config.toml
rope_fraction = 1.0
init = "orth"
init_std_qkv = 0.0161
init_std_down = 0.00141
lr = 0.00751
decay_shape = "pow"
dataset = "wikipedia_en"
Each number is 500 + 25 x the weight over its row's rms, rounded and kept within 0 to 999. Layers, rows and columns count from 0. Numbers have three digits each. The size before them is the row's rms in percent of the matrix's.

# o: layer 11 attention output (transposed), 448x448, rms 0.191, rows 49-63,112-126,176-190,240-254,304-318,368-382,432-446, columns 336-447
# v: layer 11 attention value, 64x448, rms 0.15, rows 49-63, columns 336-447
o112 101:493535538516429470511517474521499502502523471530491450537483501520501502486492523462474537509463499511465556492533543511512501507531505521513528501508535493488509493486513492496516562502512478483516478472504507476523484473520512510512467520500437462522493493479497490503493532502518550495518496497516530518509464508537501505502525559504
o176 104:529479480490504531420480469507480476542489493515521515453509532516535448515460528536530475495452559512494540518467510522506482499461519466492516506490481548530480474483494471449529471532496503519516501471483499463516490481488495485476532450504516515508525495466568445464439493485476481486463505480519437446521520501506528474499492542494
o240 103:523483551470505473540517502501507529471489475520474542494486526510455552461514465477491499534492525506528465471485525491534486508475515526443481457536548489500511509514543492494521498471504480497490549505538495496457468524487496545501488467516492472477485486562533472517516488524500507469479484497491467532514525480453528472510481459522
o304 101:487517440462494496522492497476515557504530501484483445508505511508512515477471474517502521491522499466503511515490509481481539520520454484520481485537506474532558512466462499507486522481492514520460438501495532519501499467490491486535544475546481472499481515498449515518483508508480496486517515513475506512499464502497457499482473471461
o368 093:479460502548544530528493482501481540499458473492540528513481541464506501480537475505541518489513526495545456465506463505503525474450530544501501509465489506498546484519532543521450486496464491517525526484495523510525516538496493508483517494483512503465508510496488438493542481523520484534454478497517518519476533532516478486535544525530
o432 099:471473456495524461489473516494527505479544551449499530515530468518495505481532493486463503490491519472483500514511494480493510502503481468540528517488480474460456537477514505548522494484492547467481537539513508488519465498511500456506509486465507501512507488513544563522517515534513444498551467531514483465466489488449489535553528473530
v49 098:535477507523531529466472475495536545486488514517492510515461491497446474488483529450494419521484500521530519496478538491512496543470521457518493446470544494526464456479529471501496554472504512481453524482543465468477520520506493509497477491524487458513544504493508550521485515490524518476513530527511523523504522534489451513497513503495
o49 109:445496497481504456495494520504518467488495503482479495495481473480531477502497481484489503505466500497500486499512480487542473466515477508496477549499504513508480476507558491487515504492487528460521503521507515509494481549476478498512524518502478516505453498450488529489531508543460529456506474509484505469483483465456494476484445488546
o113 095:527474461503471534527489481499475453518514481486517504524471527504481448466503454493505519477464540508490499490488488461479505539503503468467507475466534515496505491516527487495472516493497490523508496494501528495478491477487457495462541530451517539505511514533489483514487533479539471456503446456452467481521506478482528466463506477474
o177 101:492557517513460530480529496558547464482465530485503529500523515506471532498471501487542478518541477507495492517493507483493466495536514480518511480523474465501499509506456515504492513481521500492497506472461486451495507515542496522506552541519501500474493482472494502455511513493531529497459481484494491472504456513485473524504472510484
o241 097:511482513494497516495462543519491465490509505488513485480538501466496512477557502525475505492508463510490460491521474521539513506532500530487503500527460488481476504508468517509469467473488506515513524510517511519453498452548552508497455467488520520509506505522542470471487486512514434518535535506519533527488526501521519469520491487495
o305 095:501513532519525491464527520500471468496495490529507527494522481514525533476483515500502520496521500509534531485524516514499504549519513497483491474481486519494524493515512573454488451564487495477479469498508479480489487486433498493469458516494494504461509486519501476475506482499508471535490474498527525520485492531518509505500523520527
o369 105:523469476454505481562530496495486511522544490528485481487509504489526515573481495507478498483517479510515532481533486506460508464495504532493507506498507468512544479517452471511487499514481513526522495521497499526543528480521481461477464478503496420523493490515481497496543472473487457519462527494483461522516518444510489488536488495521
o433 094:502528505541539464483490484454507544472502500533508486498475553533475469486522496508531492500497539468538508557469485517545521496489485499521519490504477475540511545500475482503518507513528471524507484502513487478502520499526483504483481480486504525535479504490523527535505532472504509548499538526509526458523524506496529526473474527482
v50 096:452468535479509499491527493495494484488512527480501507495476541482505561502501461486510501481499497485505468500516505438506466487495512433510503455497481545484484491510485487534484475515533546491530508466484513542552544498487531488519486507477528475471440506516507487501502512498501454506521502509503564468430552496466520505531501494478
o50 104:504497502499501489473537514540545474515492527486484545552501505553478445481493527494419512476518535494517515549535522520505516520542476549518557498491487501482478459472496502468551521493500510500460552540495488455531486545530480504512479510517489493501528523493488490500481519466551483469525524478494469461488473462576498530467487537533
o114 096:504485485479511507507513523482487551525514498526472471498514550497466502472536497486485531470521517481471516521475519489451502513500462447513509506508499477485493490474480502543490547507501493516465477462493518495473469514528525554480519545461485483502507503544494524511488519535513484504541471513492508506491524554485441481508535514518
o178 103:490513498490479528525551528499518481505549508512483512491426502469550546531500462503486473500497552486481484460476471523494534546510510518482477518497481533542527459500494525487477527484487483522518561504509501490519562485481494486470527484476508547505503467530514482489458488497516485521482525458526468474511503513476542507536520460449
o242 094:505513441512495508516447480483456511516449492477518519507493511502481474515481482481498508544522474530518500499480505528504478485473517507483478470522474529527468523473447448467482473495506530473464495545495520493482476476521511490528492448494464509518504520474495460529533494506492516481496488495476493502508509511512493485464508504511
o306 097:525469501541532475499495510479535479487515484480500526494523458484569489479507522468466485541522511502521508480483479493520521469498497525466477529546498478521518461508555506473497503468512496507518428506506518505451520513488481519541484511530465522495481482488516535502472497538469539535483474492486506543505495549487497509521437483486
o370 095:491546504502487495523458489499517484500519482504533478451547495499474488489470500483531511505465514510496499522530506534522473520504482467478532519498513489497518508503502502546514489499485482499471467491521523500456522504536500496494506477509513488503490535514492510463572479481488505513523556512543483489523498493486492491446468493477
o434 100:495531483492494550490516524534466515471498498501520498525485465497561534538506521514482503485497463526497532525509460481488540487521499508485482477484515512495482499463486498538524507472520501470487496479518480513496458462490510526485517485500509484535508522474491524497495503490466537541466513532485487501559462464471523491554533512489
v51 100:535460517543480483477465477497508497489546503513512472484498513505520496470480490556519479479500488453509499510563494493466501468473508490543534497417495534514519487498534499433537497493509487481486525473524446461520533481527487492575495540495479504482520489530467500509494480445466496506501466541529489489474436520531515512520486476511
o51 097:498496495515552554474520519501471532512487535518535522528492487499494495482498509528516491485507542519474531507509563471504501504517510506529492490499517469516539477514490447495522495537508486492530507495520521524503485503470487474501508481523489491544485441507497541496515526491480510469490493511513489485516488504511515502480481537488
o115 102:477445529515487502509491542508482541520529523505513525514527528520560471479504484508513478479478507513493463484526536490469485478518517541486508554523455513525472537458471493487504484507515530544462505543511501532505500470493484498490487546528492433477511465496495466479505488471472517506493494522493514482487529519510485494503501487531
o179 095:508509514492530510575450514496539502513508483497508517517490471491533501549500479516505491534510497497525486531487489508466527508507539503510518482503536532450483548482540532496491471525471489524491444509479471519517510548478491456456483499457525545541509486495537498557496521523520501481480478487487521446502478496457501521516490504484
o243 096:503506520514506504495479487504506488483524459460515530458528506494507495509507482499541508486526512504458491474492446478510511497510497512467510536483477483533518505541509540487497553489453523464515493486547483483532505495484525564531487476464525491450474546511461482500541497532477512530489479460470489526500483485504494478485498486470
o307 112:495522503480495490537536461494470459544478483519498466526513479464498528490491552492531541473482503478538500515480478511495528540521494456505490508502510530480490507513524495522501465486521471484525558508533482526448468492521470470497516497488502482489506526488555524473460512487525528550489526492489509525525500499497525493541477517520
o371 099:506519549554514500468502487512511510481489538528490473462523479481505484512492490510477476475517425525484440520518508529504459488480474508510470496504500466520498519463523493491484508499520482476495504495482520495504501503457531511494498492479499527514515527464512513503473491534530476519522481526511525529495509468511486504484508511516
o435 102:476505462434506468532540514452515523471496501509485482483496523535470493466534522491471490518509480475500560492519481495556507465456467476503490479508495472558508464546484538491499525541508523481516493468472477490516475496510532530531481491532477521531524462509493490487492511511491473499470545491517489515485512508476501521528549520488
v52 099:521500497549507476536482480513481492504533479499462471482518497543506481535514498510497468513477466542514478489440499527538495503456515522475435518479512496518487479501471503495488520465463465519510489496494503497512477498469480514500508447477503525462525543533518518491485473462462518482487450535463511515487490549474467508467526438512
o52 101:440520503496540482489528497539509485530486467502540460512542520512548497481516520505512504476478515468475456514521452530517476488500495457542492489457527486516491529511453493487457490489506499493501541502550527492495536482485527498546502526519502554514534546456468506493522489529494486481436479486541484496453508463468478512484514457494
o116 098:498541482455494483436503497494497493464485520450458532483475508539484500533485473492526501498492496520544521480510519493515479525528496515490490550520501543500505501500545511514477500510503498490495479506501564484460500503497509503538477510521475506483495520479489470489495524504522520504557502494487541509545516501507530512539491552528
o180 104:491486499478514442542500486488497497503523475525487489511481532506530462493475466507497493522496526489518496514509526486477459484487502501477537486488498465498523511534514492512477517501470506493521472474463534510550523474486530526505542444476514483480486488470514453479491474470541479527510520507477491528493503460496504438490511511501
o244 095:524439462548537508535500508486510455498518601494499502484487430458525531494453484500495508529485517506486568486494503455493520509486465516505502512496496530449537490456535503515532521492466514493521504505503483533498455538489488492533486511530554508530485514503528526507518508513526497497540549516518452455501503504500503499506495483515
o308 105:475510551500466534482504516510487484480525483496531491509522497489512522517512521485516537497513528502514469492506502492515572513493506512502493483530544515548494508525493482490518480464515475479464504468475494515477522499501480494509492497486511460559528434501499474510497479503517533463528469521559523504505447478524511500470529500511
o372 099:512514524512503493486523504503533543509481467521497475466505503488500519494503540462496484470502466530489525474511466437527506476493472506530470470521523495478525491466536540492499497525492523524460556467525454508516498554487563467484490482514477505478478495532486511486514524498438451512485511504521477497502474521521473509524447544495
o436 101:509499485482489486490510494502523506499460469487501529494500500532476472514549476527487529499490503499473492510543519538486463520518510527479510492486463460501503486507486484482525489490493467538462502532478493514492493464541478522494472479487561484471473511497501539569479490496516542505491508469474523494489520515481494504499520507488
v53 103:494509514457515508434497474515509513495495549469532496531471537546458495463461435505525514490525519509511513518503510531508487518435508500523542526512484556519505529465521517502453486493542478483485481498542508504477473510481510523500536518486438476480512508496520491485467497507482473496472427527462492501479530493520508527488503504525
o53 098:552474463486479477509484505517476485491525525532492484484491478514503480460488527502513512523469453480457499510519516486496498464556514498471504486536566491455452522498440512479484552508477431528508517510509495512487525508468470480457513448531483505537482531500506548481513495474552526512457477492496494486478514478549542504522478481532
o117 099:486445530484484473529496513475509521477521526490522501497485530473488523498507472526463462542503507552558489519512453445490524493552515487495511475508467537508524494470510442507508478472532507513509476495509463519547477515495492465509478506506479483489490493491454508559547526493446492504511521526486551482506463488518458569523485487486
o181 103:468502473478548471492517504545524475487498487508547530563493504473502487537508523476466511455545506490506491470513499486501488553520487507551539525496485501527507487479471522502517487526524508465491509521487563506456526507509482500504463526506522460505497498479507484497496513508476533502499485476531494506513487513476492526515502509533
o245 098:464489519490520556475501497469488504510486533557499490503478497479511507532502473494480499490497521545534503500447489449482514538491507499498454538498513487497460452472476501515474473545517492466507564505515502468486518471464515524487500451512519530498469455485518489494545499518521490476485512479476481519453488476500500456504498518445
o309 103:511506508496437510480512515489545500495540517519490537521498458497525542486504543534503436488541509481484487489510509526515526510484563495503452518466486459507494518500455486463478520485465518533502502511499500506517501486508522500527526492454467511497477533505477503511459491513503534554538472481519518485492488513500515471479496559471
o373 107:480492492531530520516456541516494513532476475444457493446531545467514511514528506474479486491497507506493451481517490548494477474514474526496479518489487490484547514581554502535468471485461523515518495477489489489480523519502499566500526477515543477520514509524485505492493479544484533512485522523522492513555497523506493481496497499485
o437 100:499554488479477503501514484489532465482474454449446489515533515514490465498444504472509532456479500487514523514490543563520450492465474525483528480508503471475496562481507509516482505501525506514491503520480545514531474507538494486492517518525463489465552492514537518516537515491501450505532501538485513489473552494489528491477518483501
v54 099:516486485526525495498518487490511479446503503504517514442452502461498527474534499483503483516533493510481515548535449506505490517487508480498500516507489508494517472466481467520513532515508534498506481508469517476554453491504519501521495512480473487486506506485502534476455477465469488546488521484505515492504540485502486494511522453510
o54 093:503490516499512505494484484490500510486505484470500536513456447489500501514485528534481553442491504508521496541502503537415516501489510514500538510511497512499498477475505463482502476491486489437552503529512530494486523503530504535448505548502497492463488511471479508459528498519465503458528453485484468514503519517561512501542477513493
o118 100:462480493476480534519505482516509440531477505521479494534524531508501497493506466496504491484502484473474512494482509511495490524489483488483478489484534506474445533531467545515471491474503460530508498471492474512491523507444512478510451458499525558500457515514491510483516538507512516485450499502464503505499522488480457462499539500508
o182 103:525507533458534475473513548513510464506492505491517506503516486508526476500493488505538462503482531512522490500500515518522518501520508492491527506495469571525510475489527485517534545515516487485455489510506526484497487480523471535549553482519502505473474495484525531463482519498442451505498527492478519491473505471520457484495472474521
o246 100:489505487523512465500503476474453522453497513505528468542512476519558475479531465527483485489507530452539523479511515476513506482445480510487470525450457517486530487527484525463517486517502513504534502517526498493479507525541519532487498533507508456478505474484469514465494480513545528472453546502508474535525521512493485524510476498524
o310 099:507478532481463537525481488474476493485461525483506538520546542463494522506490470516509511481550500541511468438514509504483466478464543472483519495521510462493459512508475511510427479515509492496485504496530518483512521519488488496519471507516525516521488540549512515548501469491515498502461515496527557538512468519507520523508475508497
o374 102:534505466539450524518467482493511506522479467458518502466483513553451489484458501516491530504520496496456569494504521497552521480502510514582474472514501499493487498458482492511536508519538526515495502482466486534529488515479509448478512455542483546482522471476489468519469516498511489525534502525524484537485474526481520507512487490534
o438 099:470474508463464455448528552514515521503553517539481504495522502523489515489470511496497456523488518529514449503479455476524477511541470544519541539557515497522517535513509523540521492465492515485537524518497489512510486492497480467481525523486500456532472517509528499508503541486529510549510500502502506492489509539458525497537532530448
v55 099:439518487548471494531521497490460489483486508485532489510481503500508509459561491567497460504476526512505456515499534506550517498495469482531490540502524507439527490529493461453515481464479509540486471451455475532535528498504443508510497486475494498503495491493538479510502508510503521498467462498488490523500516476529489467506435492516
o55 092:558546469512542524518511543519506498515488508516442497503544501531524543488480520487451485515490521487487552461503509530493482525513515506502481505478480493496528533517488492468487512509490490543493480484528485478469470513477503499530481556507553496492481509516476559459563485506489458537513529500482532489505468486499512542461546511498
o119 103:511510519518492500481510496504510562487458493505481501524522480515489511528520464471520526496496455489513522468427475455476513493536515489494534513483492498490498477494489535503475485538510538517518552478480491485544512481511507512490502499527519521523539479475518506471459500496474482480497464454474522439488525501494511476501480510518
o183 109:512534515442478497511508484476493493486542515507470490446527494497506499476476545548504531517485464506502461480512528520492544532472472489537532518491517495517517529526500490541476546498485490518508515510521550520498484512522513463492544521481541495511472521514491500523484464503520498502465487535497441547486526541489478474525527492506
o247 098:475488522486463486485479536476521465475543461472491470503486466480501464547491504521549480488519548501491518447550470475513469544517514519481462457529461524527464491532534503539461475470507483462480497499492488489489485539504497523461473477508468433521482495510468482520514510519479509503511491506549535491533480497497509526496511502525
o311 106:510505516504514470493510474484481492537480519529502524508453498520537553488470513492498512459487463465553426564466473517517527429502481504489497467465481467474507505510498542482491530492524465482516518568531487494501530505500540480491523498497504519497486496522538518480507490430482522477501482494500494510497510472451480511513536486523
o375 095:505470463530481505476469524503530500514487522504529505494458495495472488521485505466535452492504500488500509493486500531483461494547518502489522522482535461467485478482503473469509488447468508495522498529444509477487495482498509515484457514474475483488471489515481479522510497503509452474507511522534508512502515519467532510483468518487
o439 099:524446512475518461527517485513505516508512440443499552496484496513492526486521482525454553482493506565477525527510506480498496492474492505472523532505494504527503444486479488511527510469511482467494491501495481522485509482514487532486545504461457512503497502490479537508492535494526537543526541494528520523475514480517488494478503507463
v56 100:497472478496520458519520513498513529454507525517519505462481483510487504504463502474475546457487506470488528458511503493468514504523529533552504502552550509543506495493514488507459510545537465478489539471543517546487525521493497481503464498514511545451504522481510490546495454469470465507509541462504536489541510468466491511519488514505
o56 104:521510554523497491508494490509460514500518468490512482473528478444523482458560504506480498536476522484509463538477491534493499512505487469496434496503490499508532479476535493503482461483500513508490495466489564455487515447510495487497527506448536486484479530501531530518548484465502508521493503465497515501498505447495482515526486486530
o120 097:514496474510474506476523503530475508511528521528489572496469514538478533525512505503453512518507484470503467471491498508479483493521476500466499493525522543453519509530464498455525507497518486498528508510560436513476491483457502511494490491528519499505507477491505450482493504495454483476493513515467524497509516518507531488462507488517
o184 104:495481462516492503483462512510505521534493534505466513504456504494506466526489470495485511451527506500510539443517501497528504497559491470525509490542484479520504503519504545504522491501501471490521537488481488560522538499473509470547453483475466464487491491488483462493495424506497508508493460519551495498524489529477474508502497484555
o248 099:485501493506542508547465534504558530513506485485484499536526549488515531492495496472467492443490456533469473505500522525523490507464552514478537454489432526471479525474484457505513495541475487491471487500493493461481527547520515486468522502479489483509485533540475536494475538481511484526511480528549491540473465476517514507446489499514
o312 104:496517502485506524469501473495528506502518490524498494474466527525482487548475488507499533494484510506492472546519491469530524468507492500496522497488528465515499500511515502515463526469467533538535495552478507484468479485534489511497482514536465505512490465514491519536513523507577562550501516484497466453502488530512522533518498501494
o376 100:512522509507490483535500555538491485458475457488447488497528485499552470495502499488529498566524486485530495580487505500497451483494527494471492525494482489524491460492510540509471465494476502508488465517490486491491503521515466525526508486510492444580521504506480490507515520529512500462520488514463462520486494564531448459478479498454
o440 098:483497532471477524489516498480512489497498515512529469513513503504541483495508512528507484522508505512478506473524486495466548518503479562504514513492535452462486548544487510460475516510531535455500491511514506511500488500513510520500552503526486534474516484472479512490492528517506484500527476487491488504526526474482521518492503506470
v57 104:481526498534459527518507494523518513524519444501505511465484510483525509495484451517464481494524518462530496505490537511478505518494468463452553522474504501512470489505465472483540503508522541542521474518531525506489468493529501495455468478516467491488546502459503531462488494458537500493482508481519505504494457498516501459506500510469
o57 103:547469533466502513527503489529491470536508460481474507535489493514512486523499490478515478450481496479482497507508436472525496531489517486509504474479527521484529538447513493488490502470523507505513488487522485505470470493481474552519522485520496540462459465549525480519474530513533470499516522509456483498476457458482515498479518456476
o121 099:477462495536516528531493487493453496530528501463515512452499482497521475517485501526503497542506546497489453508498500509477499515513524497480492513462484521501567573495499506553459493510521510480529476461500529469482463515477494486482491468500456500463499465479509516519527487485505485483538464522529517469462528487477482463571458504462
o185 105:484497495515456460472462520503486485510471501466529479450481506480529509488487478476499458532505469448580490497496517548489487468516521496481510465443509448493561497560493490584522503513510515495515538507439522500524486484509530460517482484522514490506483504490518543494507487459491493526501484522467514538515465510512481487518511483524
o249 096:510469494506569479515549498479481514511528528500525506514530483457445472498501491489495429513556504526460533490507468491495484463486517532482491514503512496491471478463468502490505467484468450487460491501502487479491535504528503532491488530496521446471516507478493465540498563537480528542485501445484499496474544506522496519517527508507
o313 096:496509517507484527537473514512551525459516509508463496499480488504458534522536547514495503540467514500509494434465493434497507522538482488513506499514519531495499497512510482503497500487502440479449543537479481509552535494507501530520491488446496553525476505512530494495557528497464503510521491521486518524478480520526478483520454545518
o377 101:487526496463518485525529490492538483469483477526490510506507504510474526449510491494506544493475500499473583481527483487492457482468459520565470514532473503516443470479510539500504518492477498511501505483487454528510524525513521506514515538489494474519483523528460533479494465526536549487462487548553520496492516507535489530478507500518
o441 100:474499496508484504471498512483528528461496521501456484516488514520512490522484502471490535519515520513521484535486508481494494519480507519505541512541491493521461504476535470495476508536489529526491506519517537515469469464551473489489501523473506481495530487525512501487461492545505473471467529485546460496523525513509493506543522504455
v58 099:538514466493498531537487490454503486469494488441546479521457513509525532482493503492489482490493484493537448550515531451471495491488489498508466526468536497522532502501501529481484530496537503500462490537524473493525511529531516511493530497483468546471551493507509536482491520492483516495534512540452498464466534496489482533504477514477
o58 101:462507481484491560521514473501492460497532491502476499489521455465484506520472483542484479501483483522572514471510472496497468490543519505492485498494506512528538501485517489441510495506538472552502528478530479516495477491486525480551482472504550500516531477495468483454492466519519490449515501477483517493507510483475493498505527474505
o122 101:527488482507490530426538497553502547542499481496555492509468494498512503494552510504534504519514474475479501549517494515543486499486450485519521520527479494471467522457476527507511491478495498455450533470491510505474511485507471489466484510523463470499517510521471489511479494496481511501495489521512516505497498456515469526503452481506
o186 101:508488500526479507496522488492483530480507526490466483482477497528476493500503501530483468481494503496539501497511512475526485463524478474479495498516475516540504468509481506502494467558503500523498481508515495510484467521493522505495529543495501550517522520440483517483479562467502538514483534513556512446509512481489488485478543454517
o250 091:511504492494464449529510495516505506526527512455446540543497559501542475469475473537493555511494496475494530512477542474499501551487487537527486535502521519464510486521514448537525499480525488502517472548457501442528541490502503510525469515525449525519491526536497513515524484522483497526474502502485510523495485482558472481455473513507
o314 103:495454504534515476494512522501472513532459498524510493497478549554555464510520496474513529497491514552547465452495478490508470495528472523431514519545506487520506542492517495526504518563492476512484475494527483527491495481515473455519480496520550486546495476495502499521490496505518516520466483505517461489521494553460522509532497526523
o378 104:472528537472538484474496493511537501522480500548491485483500497508486499526510476493495505509513510498465523520517457564475520502488549504508526488506501468477496479501502470511525512494481529458512525436493529523493508517540491516506504498494470504449455553527536487506520486527499493497487505455466479547516463502504512501473510541460
o442 096:505493514512511439494492537493479443428444492523528489495523500496476508480517496443518492516471497500454447478497543494482530493459501509504521524477486459510505496549490492465423502462484513505503465508438520485511466482477538474478547525477520486530468471485460557484511493516488487484528530494512523529501554487509509521524502511539
v59 093:514533492502525506526462490480480486478493513556511532483540522528532466508510527481526426477512500498533506528528533481517464502508527495459465536510465493484501505496519495512489473491534515544503509497509510497500502505460539506479508503498513509528539493484524513522492495499509501540531507512473458497492484469533501444549455493468
o59 094:484468508531514473485493498493534501498506479492494502505496506498488499477519495520495510543469554522510522489491510483516473511515495445488550497483490477499482491521511489502469464495501472509493500519512514495479532456448496522509515532493490533492482534512463489511460482487487527524531517506491496501446503494494522462501521539537
o123 097:485534497465513449466533475497467520489503503469422508496548474478530471499455512507516500469455498467506497482513534475527501495509545521496494513489483484494535497525514490535511487475519541494531468505485502480486509537495540514529508479504535544534517558486499495503477522510521476501500480515495482515484554504485503487489478540469
o187 103:491541455500494507504509428486464485513500558495507513516473534533515502503534478500486505503541502499516530485489532523458525512477497518499494483511482509506480508491487488513514511491469508490485512502511450458519477518468488509476489466495442518481485473553541485515478473530488526518513500472533498509529460501479516467506489502510
o251 100:488514481476482560482486494480506488552488446510493427486522519508520519498524556533508518528492505501477516497495529494446488453523486506484499468480467515502497480507483487512517513535508458494475511514465506461514492492485521438522521516492491453491524518531492494506490516461505487500520523471526501485471482492469506502438502523463
o315 104:503501496478498521469500532466512455537478459525499528504504488530505532504477456460480474494515476522481465485511463528533505494523509519537504485518495510456461507471498545515477479494481547513522516480487538496532486489534503524486469523521514510534471465494464510498513480489443469513486531521539486484501465487535475544505501541465
o379 100:508508549551507474511550506541533518498473518511542520485479496475459483511490510518500513489551524537504443496511457514505495548484510512536472499519520532483528509531497467446494504470515492438470524498512481550513507488476465527529538527500529480455494517496494491467475500508530466488511497508479486499545493497528534548501479502522
o443 097:529538485499511485560487522518513493486470503459537527485497459506511456523497513487522509476507460533548526543499470479509494470502484511502499502498503506536480468506506551455492550531504500476556465511540510516506504492522503462479539483497563518477506511463526550514573504524510515458491484490485501493513491509502455495489501466465
v60 098:494484503530467517484554518462541500501508466474521471465521542466452494498494515491509543508540476467520530486506527492530537483479495542509477486500471555493481484515493529526494504507512544485497484491443534441494537489514522546515480555487502576524470536503532481503492482505465516503506560462490518496463505506489486519517517500481
o60 103:534486515524478464494531484470489493489483488475526479497482502502466503488504498525486499521510497511513534526464490479482531508513526494518487503499495484463506465489472500502510479493558523507496509546536500519500545507499512504465545542519476474505522498523468502469496473463527522497493506483489522520526514602480483541512512508537
o124 100:474458505510492498466509507534502488513525495484436493497458530482496516503498508476487496503456490525510485506469522551508484480441469554471533469558529528539498500494511529565474503491514520496503494521514453502524486469479481475461497512491473464517505507543512481475554528475543498510496475508481499506487525512504524522551507528531
o188 098:541476533511549511541490473522477520472516494508506495500472476497483540556520493522506498507429542509479513516512466501447510490473508490483542481510476499488505534506492542496486504452492502496435511522486532476511523509473532539513510520522505477471528522461468495477441472466530526491502522474549523480523470484487516472488520519477
o252 087:470490492479519524473529539469520519511501502498511449472543499477510531540440470490499489515477487511507467507500502502525497515488483493498476478484488461530490520537547479496492496493460512500520536472542513497479493484492510495493481495459512475491555498488486503490569548554500510474492491497499440490500471487519539498457475468476
o316 107:486510513504495527494460479517541479497486523517516502535502489510511494456513502498495508474481526485489513484512503509522496492512466495553482518530462489506506478519478507482530515483546473492520526485487483518515481526496457450498526470517490506467493584477484500499489456510524458487501507543469467525504491495477491495514471522486
o380 100:507524486486499525553494491509505479530536457481499544500517516552487480519489522512498499505541478467511536498530486473476488544512527476463489514471506522508513507488464486531509483528528507445495485508474520532491474528520511503501502455554503489521491432486495535498517498545496441524500494525494525441490528511530509448488513511501
o444 099:513497485529496497494539510493481494502480506558488538472525507518494496503538523495504476486512478528507476471490513510489509494526508471470481538524493520471515501455505508471517488539478471517525533522494461498506503520568506516491483524483502541526471469514544473529521509477491555522495509493508521526500465494503471481535496499536
v61 100:474461508519500501515508480509485478460451532508493463508490480482504538502468524505523509497516485447477486476490459489527539552518537512478508508452507464470490484484487474496448446526450466488496505520512519494483490489509505490554493506483497487532492478499494504508531479498465477532495549506530480483519536466521479499485475469502
o61 100:508508495513512546484509495488510498527454507488501499511519471494496512536490498476485464519521464509484522552466521518514541507493524508494478514517471493497522525456522531478522555509473528490522473479514499484536498502472507480525533470561538512518475530495507539480483537485504464481519524509535505520503507524520467511476491522541
o125 102:499505507492514432503529535519515487477530445479459499510503530485535486454523505469482512526509460488504468507558478507503491467480485487491541505495478515490481475513483460481473461466465536480504471474530523488515562479505511471511532449487495513510467502562499483484524503541494463527512496519516440509516523477543458466539486505488
o189 105:479483491483466474476483541500518524517524489541557503487474512516493469488546441462469442452478563526529464496473438487483472537526482500495501503527530492480517496479479513489531460471459448506473538500513539482482485491501472460506506503486494488515485506494504505512453493449500487520503501496490513516529497518522518471558541526533
o253 099:477533484479496527502507477513494500487508513482470505514508555519562504523498521529466496544478487495486511514449519483497456486484496525492493517499563481528460473485462521499482505523501474484508512519517487549476494478460490507468504556514507496502513506481473499455452459511505537500497490517493485527489488550439548542502538489516
o317 102:481513509502474508527502491470480492458542531540513561496473469456478495541499522539525566516452508508526531498522480480497488480513526523490479487524463505475488545542489555479468483546515501519513487543505470507496490490501489499496487472536475520496548493501487494517518473480504509495472495488502529488489509503452521469524470495504
o381 100:505490461494515488506528445543516468541472528514516497502516479517435516497486478551482512469491478520476512499495542494516500470504458500535507472539488490565469520453532453534519545504499559533482530457496494467511509498494492454500471511496474485484482496418483496505505484476479544496517443467487502476548485528484470476500504495473
o445 094:507543488540506526503513473532479496520534490476516479488485517491504474462506527514520499486516523473497471495504529518528501527499483523497508482481495481493547543499521506490492511555560464481503493533459458498542503510523494556473489561488494524423498502519478526560525554515495497526502540471459505502454498509493505489455505508492
v62 100:513511546522465480457469499518488472510477538530499454523510502512499514482513488543508526522434573454523506488510524508520497536483471480487518500484515517517471488481501515526466502507543503515544485502498488544492476535508483521519514542498487511533481550487495479481491498504491481452495516513477477508500471478484511468511485477487
o62 099:517455471470511483532467507473464502542483485504523497518506508517441529486461498473480504452502488489492509503531521485494486461500517495449503501509516514477539519479494525469516519534518532492488495504522495479486507520502514526523460492524488517515516436469473554504558500471503511472529513516518497501480534446522513523492484503488
o126 102:546484500526484527482533540502496510529500500523513528484470524483481470505483506522531508534459552493487489466499505497539483466480496488528501495541536515541489487503511513495486486482490504516484512486494529524480510486456471472484486479470493576477487535502479479491450481472431454489500512510551509459474525471458515495500462441506
o190 098:496531486483524462557494516475500494504476480487544520495538498494517527494512476501450503464553510467552500508496465504481556495457480484467501490518496506504508527532511478518485498465489501526538488532537514508508507531491535484507481503505494474480467535474520502485444492522494504473511527503488508516511489464510516498553453496506
o254 093:441507456445422463464539473523482507486474514480488531483526483447479535535524550502504516519470464512498509488470446445488512511532499477498536494461475498444436486489513466506503474489513543454530510488533458543489485551501466486491477498471500517515516486490445485528497521495522521486473473441518501512510521540493539539474508515518
o318 102:488517516515488523473515465501527509474504518480508453501488513478519509501539500482509448539531491532497493507506480486502484505501435474510537471483489527519504519485511532480513520494524461527474502514495488428513523462506491530526508486512510486482525524510503506493526517497501516527465525477521481515498482512470488550478503556493
o382 099:486473496528467464530514472514498498485523489494524481462521492534492452483503499488460505475496499507470498495522501511456524533579530500482541526503510510504524482555453496521482490492458505492492522490508541449497485490487526493462540509465518462533455505520472502519562497448508483491514500471471492516524508513504501498535521520506
o446 103:478487549460521529466482492530509484533522524501462498546448465536539551521490497500507506478495473472529502485520532496504526503478466537522443529523503479517510512474497486507480524546516444489509474489491465509524518481509512522507517487505474501492526498437500500498502470524512528527478459540471453502464461483466453476507553476483
v63 102:498505498471507489494484494490509505497487516526485468444499522465510485465502478511542533516451502533525528495480547449488485498469482516437516492508477528485513502474489496490500495490485516474526466501508489538506498490542454480519483498480509476507483509481538524501532501503501498486508464526522515478486472536524552509487533525511
o63 101:482509466485511499550509482501470506533503496477484508504511502512472543520472509515535477506508535503547511519499505491497566483528500497520430456501517493497486521499523530533508548478473523525511498506524537500510539468479517452498500509505501551507541483514481514483499533507488506522525522493518475464468531516437512483501487485487